Weights of a small transformer language model: MLP 640 quick GELU.
Each number is 50 + 12 x the weight over its row's rms, rounded and kept within 0 to 99. Layers, rows and columns count from 0. The size before them is the row's rms in percent of the matrix's.

# down: layer 8 MLP down (transposed), 640x160, rms 0.23, rows 33-54, columns 0-159
# up: layer 8 MLP up, 640x160, rms 0.228, rows 34-54, columns 0-159
down33 107:53 36 61 55 48 56 46 40 60 45 44 31 46 73 37 53 29 42 27 25 23 43 51 45 80 58 43 50 54 43 66 43 62 56 42 42 40 46 53 47 66 61 32 72 66 41 44 44 44 27 37 56 44 55 53 41 42 33 57 62 50 57 48 51 55 34 62 33 38 60 58 33 27 49 42 45 54 28 53 72 44 58 50 46 51 47 47 39 59 46 30 45 47 56 54 37 52 47 47 62 43 60 47 34 39 38 27 09 46 48 53 47 41 52 59 45 18 35 61 63 44 42 30 57 44 55 35 58 46 58 68 54 41 57 58 42 33 55 53 37 61 62 30 56 52 30 61 29 54 46 79 56 32 48 45 55 62 47 49 56
up34 099:34 50 30 23 63 60 58 69 46 48 50 37 62 45 67 66 59 63 63 35 51 33 75 42 45 39 48 56 57 38 47 51 45 30 43 30 22 52 54 41 53 42 42 51 64 61 85 59 31 39 53 52 50 52 42 74 41 45 38 45 55 64 47 62 19 41 45 46 58 39 65 46 46 44 48 49 50 40 38 64 42 44 66 38 59 49 63 44 68 52 53 33 22 47 40 54 43 58 63 54 36 70 46 64 44 42 42 40 57 46 58 45 52 47 19 45 42 45 50 43 42 72 37 45 23 45 54 57 60 39 52 31 47 29 28 56 32 51 38 46 55 64 42 59 56 56 33 28 31 50 42 52 46 55 50 57 63 45 47 57
down34 097:62 52 33 50 73 44 46 53 54 49 61 39 55 47 31 51 53 58 21 47 41 53 47 46 54 53 63 41 42 37 69 49 67 56 27 46 48 31 76 62 51 46 68 46 43 43 54 47 53 42 54 53 61 30 42 54 34 63 69 45 57 38 47 38 30 39 41 65 45 40 48 27 40 39 38 61 54 61 23 51 62 58 43 49 58 48 59 43 55 53 58 60 50 44 53 40 39 40 36 44 47 69 42 70 39 73 41 51 68 70 59 66 41 47 56 68 55 51 66 48 61 62 52 78 49 52 44 62 51 52 43 53 39 56 67 66 34 32 60 55 56 58 76 43 43 36 84 33 31 67 65 58 40 62 47 67 48 39 42 75
up35 106:32 40 53 35 51 56 43 65 57 51 55 48 55 34 17 37 45 35 45 44 47 39 58 55 73 52 49 31 33 52 48 57 52 50 54 39 52 58 33 47 51 21 60 47 50 44 52 30 49 50 64 37 47 67 27 29 42 29 77 54 76 53 53 64 40 51 25 31 51 54 62 69 63 60 51 56 56 50 54 71 59 69 39 35 51 33 54 50 49 42 50 55 67 52 66 60 32 61 53 59 43 25 46 50 75 50 34 43 33 51 30 45 47 50 57 27 52 41 60 72 48 43 58 39 34 61 42 47 44 61 38 42 73 56 69 50 56 51 60 63 50 34 51 35 55 62 37 28 32 50 47 62 61 49 55 59 41 52 47 64
down35 105:55 37 47 61 50 29 60 50 35 59 20 54 70 51 44 55 50 73 65 44 53 57 45 62 75 54 43 44 42 54 38 54 47 48 36 41 52 67 68 49 61 71 42 42 53 41 38 46 69 44 62 49 48 45 27 41 55 64 46 61 39 42 54 45 42 37 37 55 59 49 61 35 45 43 32 46 32 21 35 69 50 21 70 51 77 55 32 34 44 42 52 42 36 43 45 31 36 39 55 36 43 64 51 63 41 40 56 70 56 42 56 51 59 57 50 51 54 46 49 53 59 63 72 37 53 52 59 42 39 31 66 43 78 42 22 48 36 54 51 37 57 45 42 63 54 61 63 47 79 65 50 49 57 32 57 40 73 53 55 43
up36 079:54 46 41 34 65 61 41 47 48 50 39 27 50 38 59 73 39 58 51 48 41 35 51 34 56 65 43 54 56 58 58 59 49 53 32 62 60 59 34 63 42 51 56 40 41 61 61 39 49 77 59 53 56 58 47 37 51 40 38 73 56 24 27 56 71 31 54 39 53 35 50 69 43 48 46 50 50 64 26 66 67 56 63 51 56 67 48 47 52 57 82 28 51 55 64 48 41 53 58 54 67 43 63 59 42 38 49 54 64 64 40 27 49 66 38 62 60 59 49 71 56 63 33 33 84 58 62 37 67 43 55 72 51 49 69 46 55 39 50 56 62 60 33 48 55 44 38 46 25 55 48 50 61 50 23 44 58 50 65 54
down36 090:53 42 40 48 60 59 57 65 47 53 58 50 32 50 45 50 28 63 39 72 54 51 58 47 46 46 45 42 45 61 39 67 44 43 22 49 32 59 69 49 35 35 53 42 23 49 52 44 52 53 51 54 53 72 66 57 40 42 68 47 51 27 40 45 44 58 40 76 64 36 49 36 34 47 63 46 61 41 57 63 50 33 49 62 51 33 27 56 43 34 60 43 35 58 38 53 62 48 72 49 56 63 46 73 64 52 49 48 35 36 39 69 60 60 48 63 49 67 55 61 60 59 52 39 93 52 63 35 70 50 32 55 44 69 54 47 33 48 55 71 60 41 51 42 58 44 37 53 25 55 41 45 64 70 29 39 48 47 44 32
up37 088:41 45 44 53 39 50 42 41 40 46 52 52 54 37 41 35 48 55 57 47 57 43 51 46 57 75 32 70 51 49 38 63 51 33 48 39 49 17 37 50 55 44 34 43 50 35 60 37 41 44 31 62 42 45 63 63 63 61 68 38 57 53 56 56 51 63 68 48 64 41 38 66 48 48 55 48 65 46 52 44 80 55 60 48 55 68 44 47 51 27 58 13 50 61 39 34 31 42 34 46 47 57 37 68 57 51 36 46 48 42 55 65 55 67 69 41 45 41 57 24 48 34 51 49 46 51 85 36 55 47 66 69 17 46 54 45 59 61 59 52 49 57 66 52 42 38 38 36 67 40 69 47 73 35 44 60 64 49 55 30
down37 090:40 39 48 42 32 62 53 42 59 54 36 41 52 52 65 35 51 57 38 52 73 54 51 56 51 45 71 15 47 61 56 47 46 60 47 35 25 59 38 53 61 26 78 46 56 32 45 55 66 40 52 80 58 53 44 55 44 34 49 34 51 51 37 52 61 43 41 41 53 56 39 31 45 50 47 58 56 56 49 35 43 44 59 69 57 53 37 71 53 64 47 64 47 48 19 53 53 28 59 37 47 58 51 75 45 51 73 43 43 57 49 57 43 49 56 56 28 41 53 50 48 57 57 48 48 51 41 64 55 31 59 40 65 62 51 37 35 47 57 41 20 62 60 66 59 68 42 54 56 41 36 74 75 25 39 56 63 27 53 54
up38 109:47 53 54 66 61 34 46 30 38 61 45 39 54 42 53 34 59 54 42 82 35 50 49 51 39 49 35 39 41 52 55 39 57 45 39 58 36 57 39 55 51 57 50 61 50 77 32 45 66 46 83 59 50 66 51 58 58 49 48 59 66 30 37 55 29 48 48 65 36 49 55 71 46 39 58 40 25 68 44 48 27 51 54 43 44 58 58 57 32 36 55 53 65 57 59 49 58 67 28 56 30 48 39 42 48 59 54 52 37 60 43 53 80 37 42 33 38 66 61 53 33 49 26 52 70 55 37 49 48 57 70 47 77 57 42 51 65 42 53 34 39 41 60 60 50 52 41 70 45 52 37 46 65 45 43 43 59 73 54 76
down38 108:65 50 18 64 62 43 64 50 43 51 43 35 46 56 49 39 55 55 52 50 58 37 51 75 46 55 44 58 20 64 51 34 65 63 26 42 67 52 40 44 53 66 47 70 60 63 38 42 27 51 39 54 39 56 29 41 54 31 61 48 48 61 39 40 48 55 52 42 53 53 59 40 31 48 56 54 61 48 55 46 47 53 53 45 62 44 36 72 26 63 52 53 29 56 74 34 53 67 67 54 43 20 23 52 46 44 46 50 45 36 41 46 44 40 55 35 67 35 60 50 31 52 57 63 72 50 64 62 56 49 35 41 73 56 51 57 57 64 42 69 33 60 71 50 65 40 41 49 67 39 72 66 50 52 57 59 41 49 54 63
up39 091:43 44 43 49 84 63 49 59 46 56 77 41 42 43 68 48 53 44 77 50 45 55 50 35 30 73 19 50 64 43 42 45 50 56 32 60 55 46 40 21 37 67 48 62 54 58 45 62 57 27 53 44 44 46 42 46 49 45 51 49 54 42 53 58 52 55 50 54 29 37 49 37 60 55 35 74 41 63 56 73 41 53 59 45 62 37 61 59 55 62 48 56 64 59 44 61 59 46 28 44 68 46 38 50 57 38 56 59 78 56 50 43 39 46 41 44 60 59 19 69 47 45 81 32 49 34 34 59 63 44 58 53 47 48 56 48 45 32 54 47 48 69 33 57 28 29 62 52 62 38 52 61 41 51 59 73 56 57 59 56
down39 098:43 49 55 59 48 49 35 45 48 50 48 45 35 63 69 44 53 59 38 42 63 73 47 60 39 28 53 45 67 57 50 77 54 44 52 31 66 43 40 46 59 69 59 51 68 44 71 35 53 50 29 43 48 43 31 48 34 56 60 22 57 47 51 40 52 60 53 49 50 68 34 34 42 55 63 36 39 45 42 41 50 61 53 50 57 37 58 49 40 56 33 58 46 55 32 65 64 48 51 26 38 63 43 57 42 34 62 47 62 54 45 41 34 35 57 46 65 61 27 50 64 60 65 61 51 42 57 65 44 52 45 81 54 51 39 33 52 79 30 39 38 64 51 72 52 50 34 33 39 80 27 79 58 56 55 50 56 50 45 58
up40 097:41 43 44 39 38 52 68 46 38 54 45 69 69 61 35 43 56 63 34 38 39 34 55 32 45 43 58 88 48 57 55 69 43 64 45 64 59 40 52 51 54 39 31 57 57 43 56 51 62 68 62 45 58 64 55 49 52 59 52 57 56 43 59 56 48 32 53 30 42 38 42 67 17 61 29 50 73 48 45 31 34 54 50 25 56 69 59 46 41 45 63 56 36 28 56 62 53 41 52 39 34 47 37 22 40 62 44 42 61 58 60 48 47 41 52 58 56 64 47 46 53 46 23 67 47 46 69 54 66 36 67 58 34 45 57 29 39 56 49 38 71 53 42 44 34 50 57 64 69 43 61 57 57 38 47 61 37 66 32 47
down40 096:32 55 56 37 48 49 52 41 36 32 52 53 46 35 36 39 44 53 65 48 73 50 50 39 58 53 60 43 75 38 72 32 53 73 66 59 56 38 54 54 37 47 30 48 47 55 58 21 44 59 68 43 49 45 43 67 48 64 54 36 51 35 52 56 59 68 37 39 30 45 40 50 46 53 57 41 47 31 51 37 62 54 60 43 61 46 31 18 35 72 67 40 38 47 64 52 54 72 55 65 26 37 49 41 61 54 47 52 60 50 34 49 47 54 40 62 42 68 64 55 49 53 56 58 64 50 67 68 48 51 39 72 43 40 64 60 38 39 20 58 45 37 66 47 35 58 56 31 45 55 30 49 42 54 52 73 36 49 33 32
up41 097:46 56 67 36 38 39 66 67 30 42 47 43 54 27 50 56 64 36 54 47 38 57 56 43 39 32 75 45 29 29 49 48 47 63 41 44 25 57 50 50 47 49 45 48 50 30 57 47 38 58 65 46 53 70 45 33 52 30 27 49 49 57 41 43 37 47 43 61 66 41 51 50 71 65 39 47 64 27 61 48 68 48 49 55 56 48 36 46 46 61 54 36 61 42 54 47 52 57 40 62 30 71 68 42 46 55 47 29 50 44 53 54 53 45 59 41 49 70 52 65 56 62 68 29 65 72 40 42 23 17 34 26 39 37 48 28 43 55 49 51 39 42 38 66 40 53 57 45 48 54 61 38 42 51 66 70 65 61 44 31
down41 097:57 57 49 48 32 40 49 46 60 71 57 38 39 43 69 29 43 57 40 50 38 57 46 45 41 34 44 58 48 68 46 46 55 49 62 63 56 43 68 54 35 34 78 54 34 13 49 68 53 45 59 43 52 53 56 49 31 58 49 35 55 57 51 62 50 59 46 33 40 37 47 35 73 60 55 39 46 40 65 54 76 52 56 52 73 68 57 51 46 37 40 35 28 47 52 51 44 74 52 53 52 22 48 67 59 69 54 55 52 35 54 51 55 56 52 42 72 46 75 56 42 47 63 71 37 47 55 77 64 59 28 38 60 44 46 61 41 23 46 41 46 34 47 45 55 42 54 83 43 37 34 40 39 52 50 50 55 42 58 58
up42 089:49 39 54 33 83 42 51 63 64 45 56 63 57 65 55 48 37 33 45 79 77 52 44 79 51 71 56 34 47 51 52 72 60 53 29 50 24 30 47 37 38 52 54 64 39 66 41 45 42 60 34 44 48 61 41 44 53 35 50 48 40 39 44 48 60 65 50 52 48 58 73 47 36 45 37 75 73 52 61 55 46 73 42 44 47 44 46 48 54 72 47 39 76 18 54 57 44 45 36 65 34 32 33 60 46 35 63 44 38 46 41 42 63 31 65 47 55 35 45 41 41 41 69 49 37 36 39 63 56 57 40 38 51 48 49 48 59 43 57 38 35 51 51 63 45 51 40 61 50 48 42 56 55 22 50 62 58 54 51 49
down42 097:54 57 53 33 51 54 35 39 50 52 62 76 69 35 41 28 46 35 58 34 66 47 48 35 36 58 41 65 46 58 59 84 58 35 48 52 55 45 42 45 50 37 61 41 40 47 50 56 39 53 59 55 36 66 41 49 36 44 36 30 54 52 61 70 67 61 49 35 44 39 63 42 72 25 40 42 42 56 59 66 40 54 42 45 15 50 52 42 63 59 43 47 50 43 58 78 54 45 51 53 56 35 36 51 54 46 37 50 55 50 60 52 50 41 51 33 50 68 51 47 65 27 59 14 48 55 43 75 65 63 48 50 37 50 58 57 29 38 54 40 70 37 31 60 51 59 61 27 66 55 63 65 54 51 27 43 47 51 46 51
up43 083:44 63 40 49 45 47 52 55 41 47 32 71 52 28 33 55 56 60 50 25 67 50 71 14 37 43 43 56 52 49 48 50 65 46 38 42 47 60 58 45 51 43 56 36 57 49 55 54 45 34 44 38 57 71 32 60 35 59 48 43 43 68 42 32 40 68 34 61 54 53 40 66 54 51 50 33 62 58 50 80 40 33 64 37 56 58 48 56 74 62 62 77 42 40 68 42 36 69 46 53 52 47 38 55 62 19 49 41 33 53 47 75 53 44 47 61 42 53 39 43 53 67 56 44 45 64 52 49 24 44 50 67 61 52 62 42 58 67 49 48 36 48 34 38 46 47 48 40 41 46 63 34 10 49 36 56 44 55 55 60
down43 090:57 36 60 59 31 59 34 54 66 59 53 36 26 41 50 49 50 33 55 52 45 65 33 62 51 52 50 54 56 41 54 72 54 56 71 33 54 76 48 41 57 46 57 46 49 59 64 63 37 61 51 58 58 55 55 67 41 37 47 68 59 59 42 50 61 53 44 49 37 27 61 36 42 58 76 43 54 43 30 40 45 50 41 45 58 56 58 46 18 52 56 28 37 44 56 52 58 32 41 59 60 47 48 79 44 73 40 44 47 43 24 48 45 19 43 45 28 31 52 37 49 44 56 54 66 85 42 53 56 42 58 63 36 29 29 51 48 44 44 48 33 38 51 49 33 33 52 58 36 43 53 63 52 47 31 53 65 32 60 55
up44 090:60 42 83 52 57 48 45 54 41 47 39 44 46 53 60 59 75 57 28 46 49 44 47 54 60 46 40 58 57 61 65 76 78 53 58 60 52 66 56 55 58 45 58 57 46 49 34 60 54 67 73 45 68 47 62 52 52 64 36 61 60 82 36 37 73 55 69 35 57 49 60 58 70 47 56 51 53 50 37 51 56 65 41 61 60 66 50 48 67 52 63 59 40 44 40 53 40 41 57 68 53 52 36 49 60 30 40 46 45 53 59 41 37 49 78 48 60 28 56 55 59 52 30 29 56 45 53 41 18 41 79 78 67 58 72 41 60 61 64 38 57 51 60 46 61 48 42 53 38 50 46 43 54 39 54 39 53 59 31 63
down44 100:36 44 40 29 29 58 53 65 67 55 52 35 50 77 54 41 41 64 35 54 41 50 41 21 39 55 74 39 45 36 53 57 62 25 50 53 57 36 60 64 59 42 48 48 57 60 51 43 77 34 44 48 45 46 60 54 51 52 40 67 41 50 61 38 39 66 47 40 48 45 44 65 48 43 47 50 52 70 47 31 69 62 54 48 58 52 40 42 68 50 52 38 40 60 34 42 59 58 64 65 52 53 50 42 46 74 57 48 40 42 61 79 38 56 52 40 72 41 40 59 62 51 59 74 54 58 57 46 74 51 61 55 61 42 42 55 52 23 45 48 37 51 63 61 36 49 34 49 46 42 16 53 79 55 62 19 41 57 51 43
up45 109:53 57 48 62 45 54 53 49 41 68 63 60 39 59 38 77 64 68 68 43 51 35 52 40 46 54 35 18 45 60 54 49 67 57 44 48 58 49 63 56 55 60 63 38 18 43 47 36 28 21 39 43 64 55 55 41 65 39 57 40 56 42 46 50 29 40 30 66 67 55 55 74 33 31 62 61 62 47 54 51 59 60 70 47 54 34 52 40 50 26 49 49 30 47 70 58 52 59 51 51 30 66 49 49 60 29 57 58 40 57 46 43 27 52 43 47 49 56 46 37 60 48 45 58 45 28 64 45 51 30 32 41 39 45 33 21 52 53 49 37 59 51 53 60 46 40 51 48 61 49 42 65 64 67 60 43 60 72 38 39
down45 103:57 85 36 54 37 48 76 54 62 61 28 48 49 44 65 47 43 54 45 35 34 49 64 50 35 62 39 54 49 50 67 57 32 54 38 40 52 70 48 39 21 51 61 33 53 44 41 62 64 35 46 43 69 37 58 52 52 42 42 46 50 64 56 25 64 42 61 51 42 43 51 41 52 67 57 50 63 23 42 67 38 76 57 54 58 36 47 51 49 43 58 40 52 55 69 55 48 70 42 44 73 54 58 50 68 44 63 82 53 53 29 51 52 48 64 58 55 45 43 64 75 31 46 46 60 48 23 61 39 62 51 57 64 38 54 37 48 52 50 62 37 32 67 59 43 59 65 63 66 50 60 66 45 50 48 37 58 45 61 66
up46 096:41 48 39 56 39 59 41 54 38 35 57 63 44 55 39 49 52 34 60 76 48 41 60 49 55 59 77 65 49 54 36 51 56 79 50 66 43 37 55 50 49 53 51 37 69 52 57 56 68 51 58 66 50 37 51 52 59 42 60 55 42 54 48 48 50 48 16 65 41 68 41 50 41 38 57 45 72 51 22 45 67 37 48 33 44 46 23 39 57 22 47 58 52 33 35 54 54 22 54 70 39 52 57 36 58 49 34 55 46 68 50 49 36 56 30 35 48 31 41 46 55 35 60 43 49 54 54 51 54 67 66 34 46 45 32 59 72 61 48 37 69 38 46 58 53 54 51 37 46 69 56 54 33 37 40 40 48 32 17 54
down46 102:36 55 51 55 42 59 48 46 34 63 53 59 53 63 64 41 73 43 57 56 66 62 62 48 49 61 72 47 62 39 60 60 39 45 50 40 42 46 50 44 22 69 56 53 53 66 49 56 44 50 39 29 65 62 64 78 66 33 53 75 40 66 44 48 57 70 58 62 64 64 61 54 35 43 36 35 30 35 71 35 43 52 35 45 64 57 56 33 55 40 81 63 59 67 45 45 44 48 76 52 39 40 41 45 49 33 75 64 54 56 52 61 57 43 46 32 46 60 54 59 51 55 52 39 60 58 49 42 38 59 45 64 31 59 50 70 52 69 58 45 45 48 49 55 60 50 59 39 36 51 49 46 40 48 65 15 49 20 38 54
up47 109:32 52 65 51 57 50 51 36 51 46 54 49 51 24 60 57 44 50 62 38 54 57 51 43 69 43 57 43 46 46 70 63 58 56 66 60 58 21 53 50 71 51 49 63 47 54 37 70 54 47 30 64 48 58 59 68 42 29 49 61 50 67 75 28 39 48 48 63 56 59 39 53 56 39 49 58 65 62 85 48 58 46 38 47 88 56 45 37 56 60 60 50 43 39 53 64 51 28 43 41 31 29 51 39 50 44 35 85 53 34 55 56 60 59 30 30 40 63 52 50 53 45 46 53 60 45 50 56 43 70 71 45 54 34 54 46 24 56 55 44 56 58 47 41 47 40 56 45 40 41 37 37 28 67 55 50 47 64 32 60
down47 103:35 55 56 54 48 49 19 26 48 73 60 60 39 59 43 62 38 53 38 48 54 53 55 57 43 48 40 53 39 49 47 55 50 33 54 30 30 39 69 53 62 59 27 67 34 60 51 40 49 56 53 67 34 12 69 43 48 66 57 42 60 40 72 27 48 44 52 59 45 44 41 17 59 35 48 67 36 45 55 33 61 65 34 49 49 60 38 62 45 34 54 44 32 35 57 38 40 41 49 52 40 56 53 66 64 70 30 44 50 43 65 45 47 50 38 37 58 37 70 63 60 59 62 49 57 47 55 49 69 68 75 59 54 51 48 59 37 45 49 60 63 33 37 52 36 51 49 30 41 46 40 39 48 46 46 50 51 44 26 65
up48 104:61 37 64 52 57 62 36 50 57 39 53 35 50 41 49 76 62 37 46 30 25 36 36 42 52 55 59 43 59 29 50 36 37 52 66 60 69 72 44 45 34 58 38 43 33 48 42 71 42 40 53 30 65 69 46 52 48 31 56 56 33 57 39 47 50 39 38 46 57 45 32 64 48 43 54 43 51 46 10 64 71 58 59 51 56 63 47 63 62 59 61 45 57 56 53 50 62 44 38 60 34 68 35 64 44 47 59 58 34 40 55 46 62 66 33 50 47 43 42 51 62 61 60 58 51 18 58 45 50 40 43 34 74 45 50 50 48 87 55 56 37 44 66 43 56 64 38 54 30 39 53 62 50 63 47 50 54 51 25 55
down48 102:61 49 43 53 56 53 45 60 59 49 59 51 49 41 61 41 65 50 57 59 50 54 58 58 42 53 53 36 50 30 66 50 56 42 46 55 59 66 37 52 70 33 58 56 60 69 70 47 52 49 37 56 53 50 62 60 48 28 57 68 57 65 67 60 80 38 70 37 44 58 48 58 61 34 58 57 52 40 42 55 35 51 64 41 40 16 39 61 51 57 56 37 78 38 37 55 58 53 40 40 47 55 34 62 61 45 49 47 22 44 58 37 73 34 78 51 52 37 37 44 51 80 44 26 36 54 50 47 50 54 82 60 73 51 61 59 45 40 39 53 48 45 65 50 43 36 26 63 56 53 53 58 51 68 47 26 50 70 57 36
up49 097:43 36 65 55 58 48 37 50 53 57 49 55 48 39 50 66 44 49 52 71 28 46 49 64 43 61 50 73 59 62 59 56 62 40 61 66 66 44 46 53 55 52 51 46 49 73 56 44 54 56 43 47 47 47 62 53 38 36 42 59 70 43 20 43 43 38 65 33 57 47 47 77 58 67 41 42 46 53 62 29 53 39 59 49 59 29 56 58 65 65 56 50 74 30 55 44 65 43 36 62 52 54 53 53 26 34 24 38 31 43 50 69 35 69 39 48 37 49 59 54 34 49 42 53 58 35 67 33 37 64 54 33 41 43 42 26 82 42 43 38 53 61 50 61 66 67 68 36 59 39 50 42 59 59 44 54 35 55 78 59
down49 091:47 78 51 47 31 43 51 37 45 30 44 44 53 43 32 49 67 53 36 50 47 35 56 51 69 49 56 55 55 44 36 31 41 55 55 32 51 38 45 55 49 47 34 64 77 59 50 58 36 49 45 60 57 70 31 60 49 66 43 48 35 50 65 35 60 63 68 29 56 78 48 64 38 38 37 34 39 49 51 49 31 48 30 47 55 53 52 37 27 43 61 40 49 70 75 56 53 72 41 42 59 42 68 49 50 60 55 61 43 63 32 36 53 40 37 61 42 74 42 40 68 46 35 58 29 65 46 48 55 46 49 65 37 53 53 54 69 52 52 61 22 57 71 63 28 69 37 51 69 53 43 49 61 39 50 33 52 42 47 54
up50 099:42 47 37 39 65 63 68 60 33 56 60 64 58 40 63 33 49 46 45 58 35 48 75 58 52 31 45 51 56 51 56 56 47 53 53 42 49 28 51 38 51 40 34 36 59 47 64 28 78 57 65 56 29 45 59 30 30 39 62 56 51 42 57 51 22 63 54 52 33 58 40 63 60 37 38 51 61 74 66 76 43 44 40 53 72 37 54 35 42 44 51 46 49 67 38 52 52 71 49 33 48 52 54 53 36 48 62 30 63 57 35 56 68 44 33 59 63 37 37 74 32 47 36 52 48 56 50 47 57 49 59 48 35 62 21 55 70 35 43 43 39 30 29 52 80 46 65 52 50 55 37 58 52 48 52 49 46 49 58 56
down50 098:71 63 59 54 65 63 63 59 52 65 74 52 35 33 64 46 25 40 39 59 44 54 46 64 67 38 30 50 55 38 68 52 55 52 40 50 46 50 64 38 53 56 75 32 40 43 40 48 61 49 54 60 65 36 51 39 43 90 56 45 59 50 55 48 44 54 37 21 29 25 35 51 48 32 40 52 57 46 49 54 44 49 63 61 33 40 38 27 54 42 57 43 22 51 43 45 61 59 57 42 45 64 46 41 60 63 67 60 54 57 45 46 49 58 58 35 48 62 58 58 44 48 61 66 71 50 34 54 65 35 34 48 54 51 61 32 73 55 68 63 52 38 54 44 55 54 49 60 36 43 74 59 66 47 72 52 50 41 33 64
up51 094:26 65 42 29 50 67 52 49 38 44 46 39 56 53 45 48 58 30 73 38 47 60 18 41 52 28 77 40 39 61 61 54 47 57 53 51 53 39 31 59 56 51 51 54 46 45 52 25 51 46 43 42 39 65 57 46 37 37 58 47 36 52 46 42 65 38 27 52 32 46 47 81 61 51 39 75 54 52 51 33 57 41 49 34 58 58 50 66 50 67 46 51 55 54 55 41 43 34 52 49 42 44 54 42 39 37 36 43 54 35 59 22 51 81 49 49 49 47 58 63 59 49 70 38 70 42 60 60 39 34 64 46 53 56 54 54 49 62 45 55 42 23 50 42 47 64 26 38 37 45 62 18 43 61 54 43 51 32 31 28
down51 096:43 67 64 40 42 29 32 48 33 49 60 51 57 43 65 56 27 55 46 68 45 49 48 51 47 45 45 59 47 51 38 67 28 32 58 43 50 39 36 59 48 70 44 57 51 55 64 29 55 49 41 38 48 60 23 60 64 51 65 46 37 45 64 39 49 37 51 50 49 57 31 50 63 47 44 49 73 58 61 60 39 43 45 53 40 43 49 45 60 48 30 64 53 36 57 44 35 57 73 51 52 45 52 52 77 67 63 44 34 48 97 34 53 67 34 56 49 56 60 46 50 40 44 72 60 40 77 67 23 33 39 60 58 38 55 65 46 64 53 58 46 40 61 53 51 48 49 61 26 60 67 39 58 31 68 52 49 55 38 53
up52 084:38 46 47 61 59 61 33 52 38 62 46 58 42 54 51 24 58 49 69 57 65 52 38 54 30 41 61 73 29 60 48 47 68 50 36 61 66 44 49 59 27 81 37 53 49 42 52 59 71 46 61 41 60 64 33 41 54 58 57 48 50 38 55 34 70 60 59 40 66 54 79 49 45 53 45 67 36 56 48 54 45 40 46 38 43 53 48 59 46 39 59 80 63 72 60 44 60 39 46 49 55 61 57 36 39 21 35 58 51 36 61 61 64 40 45 46 51 44 31 65 64 37 45 56 68 55 58 73 66 33 44 54 54 34 66 63 73 33 64 43 62 53 58 61 51 70 40 69 45 52 47 63 51 40 41 57 70 46 49 50
down52 087:46 54 56 39 63 16 65 48 66 43 68 59 58 58 60 58 59 56 55 44 45 68 55 67 59 48 29 46 43 66 56 49 48 45 52 53 44 42 48 56 54 58 80 38 58 70 44 40 55 32 67 68 45 44 73 40 63 44 60 35 37 42 55 49 41 45 47 78 46 70 47 54 59 55 68 10 43 33 55 44 50 27 64 56 38 54 53 63 33 56 55 56 76 42 60 37 50 51 68 50 54 65 42 22 28 49 67 40 60 59 30 30 55 62 40 65 58 49 54 37 61 40 60 26 51 45 51 47 40 43 45 46 37 36 55 60 59 50 43 53 54 53 65 59 49 63 53 61 56 51 63 41 53 33 27 46 35 66 53 55
up53 113:45 53 41 68 55 51 65 49 48 32 41 46 50 46 52 37 44 59 48 70 59 57 70 55 58 62 62 53 49 69 64 52 23 25 61 47 43 47 37 70 43 46 67 60 41 65 39 56 54 43 51 32 68 28 59 50 66 52 39 49 64 65 44 27 44 34 45 49 59 55 56 42 55 60 59 71 57 27 66 31 39 74 64 58 61 59 75 41 43 41 56 37 68 71 45 49 38 53 48 66 53 48 48 41 66 34 53 49 67 46 60 63 51 32 53 57 44 47 51 68 61 40 40 38 69 64 37 39 35 22 48 49 80 76 59 44 50 56 55 45 54 48 60 35 61 45 49 57 41 27 64 54 64 59 41 65 67 43 59 56
down53 105:51 74 74 35 36 57 39 26 48 51 38 57 47 51 25 55 59 43 67 59 82 49 52 53 51 38 52 50 57 35 56 32 45 28 55 29 43 54 69 44 64 52 57 63 45 49 35 14 42 44 43 53 50 46 33 65 59 51 45 69 46 55 61 43 71 53 53 39 49 50 58 49 52 58 54 51 63 37 48 41 34 56 57 39 43 49 69 55 45 46 42 60 61 46 45 30 32 44 77 30 38 62 35 51 54 69 56 53 67 55 47 43 50 67 49 47 44 57 56 30 52 53 51 63 60 56 45 73 51 58 33 41 39 41 58 40 39 51 26 42 50 80 66 39 63 58 47 42 52 52 81 44 56 47 45 50 41 45 51 15
up54 092:50 39 66 37 58 51 59 40 54 45 36 44 62 46 49 21 44 53 46 62 53 45 38 42 20 40 62 38 64 38 36 50 67 46 48 52 57 29 65 68 50 56 37 51 55 59 51 56 52 55 65 42 49 53 73 58 57 56 55 50 51 44 45 48 47 37 65 42 69 33 45 47 67 56 48 47 40 56 26 77 39 51 61 64 53 48 48 47 52 58 54 52 66 24 46 31 41 69 47 45 50 52 70 47 30 54 58 58 55 35 39 28 78 50 25 42 30 34 61 85 47 30 57 42 40 37 48 65 55 53 37 68 43 38 34 41 58 51 57 44 42 65 69 60 47 23 37 63 65 55 48 51 37 59 29 34 42 54 55 62
down54 097:36 71 25 36 43 38 50 56 50 35 50 46 42 49 60 24 66 19 34 41 70 26 40 58 55 39 52 41 33 70 34 53 41 41 43 48 63 47 32 40 43 52 44 45 54 36 39 59 61 65 39 72 41 62 55 51 65 58 52 66 29 42 52 63 49 40 49 62 37 47 54 46 55 57 43 43 59 45 62 47 27 55 64 34 27 42 59 66 55 44 37 76 51 68 41 48 25 42 40 53 45 49 62 36 46 41 53 56 57 66 52 69 35 66 60 30 58 72 42 30 39 50 37 64 55 60 50 48 64 35 47 27 65 62 51 61 39 60 40 54 49 42 48 57 30 60 53 45 60 38 70 38 55 46 47 70 37 55 48 59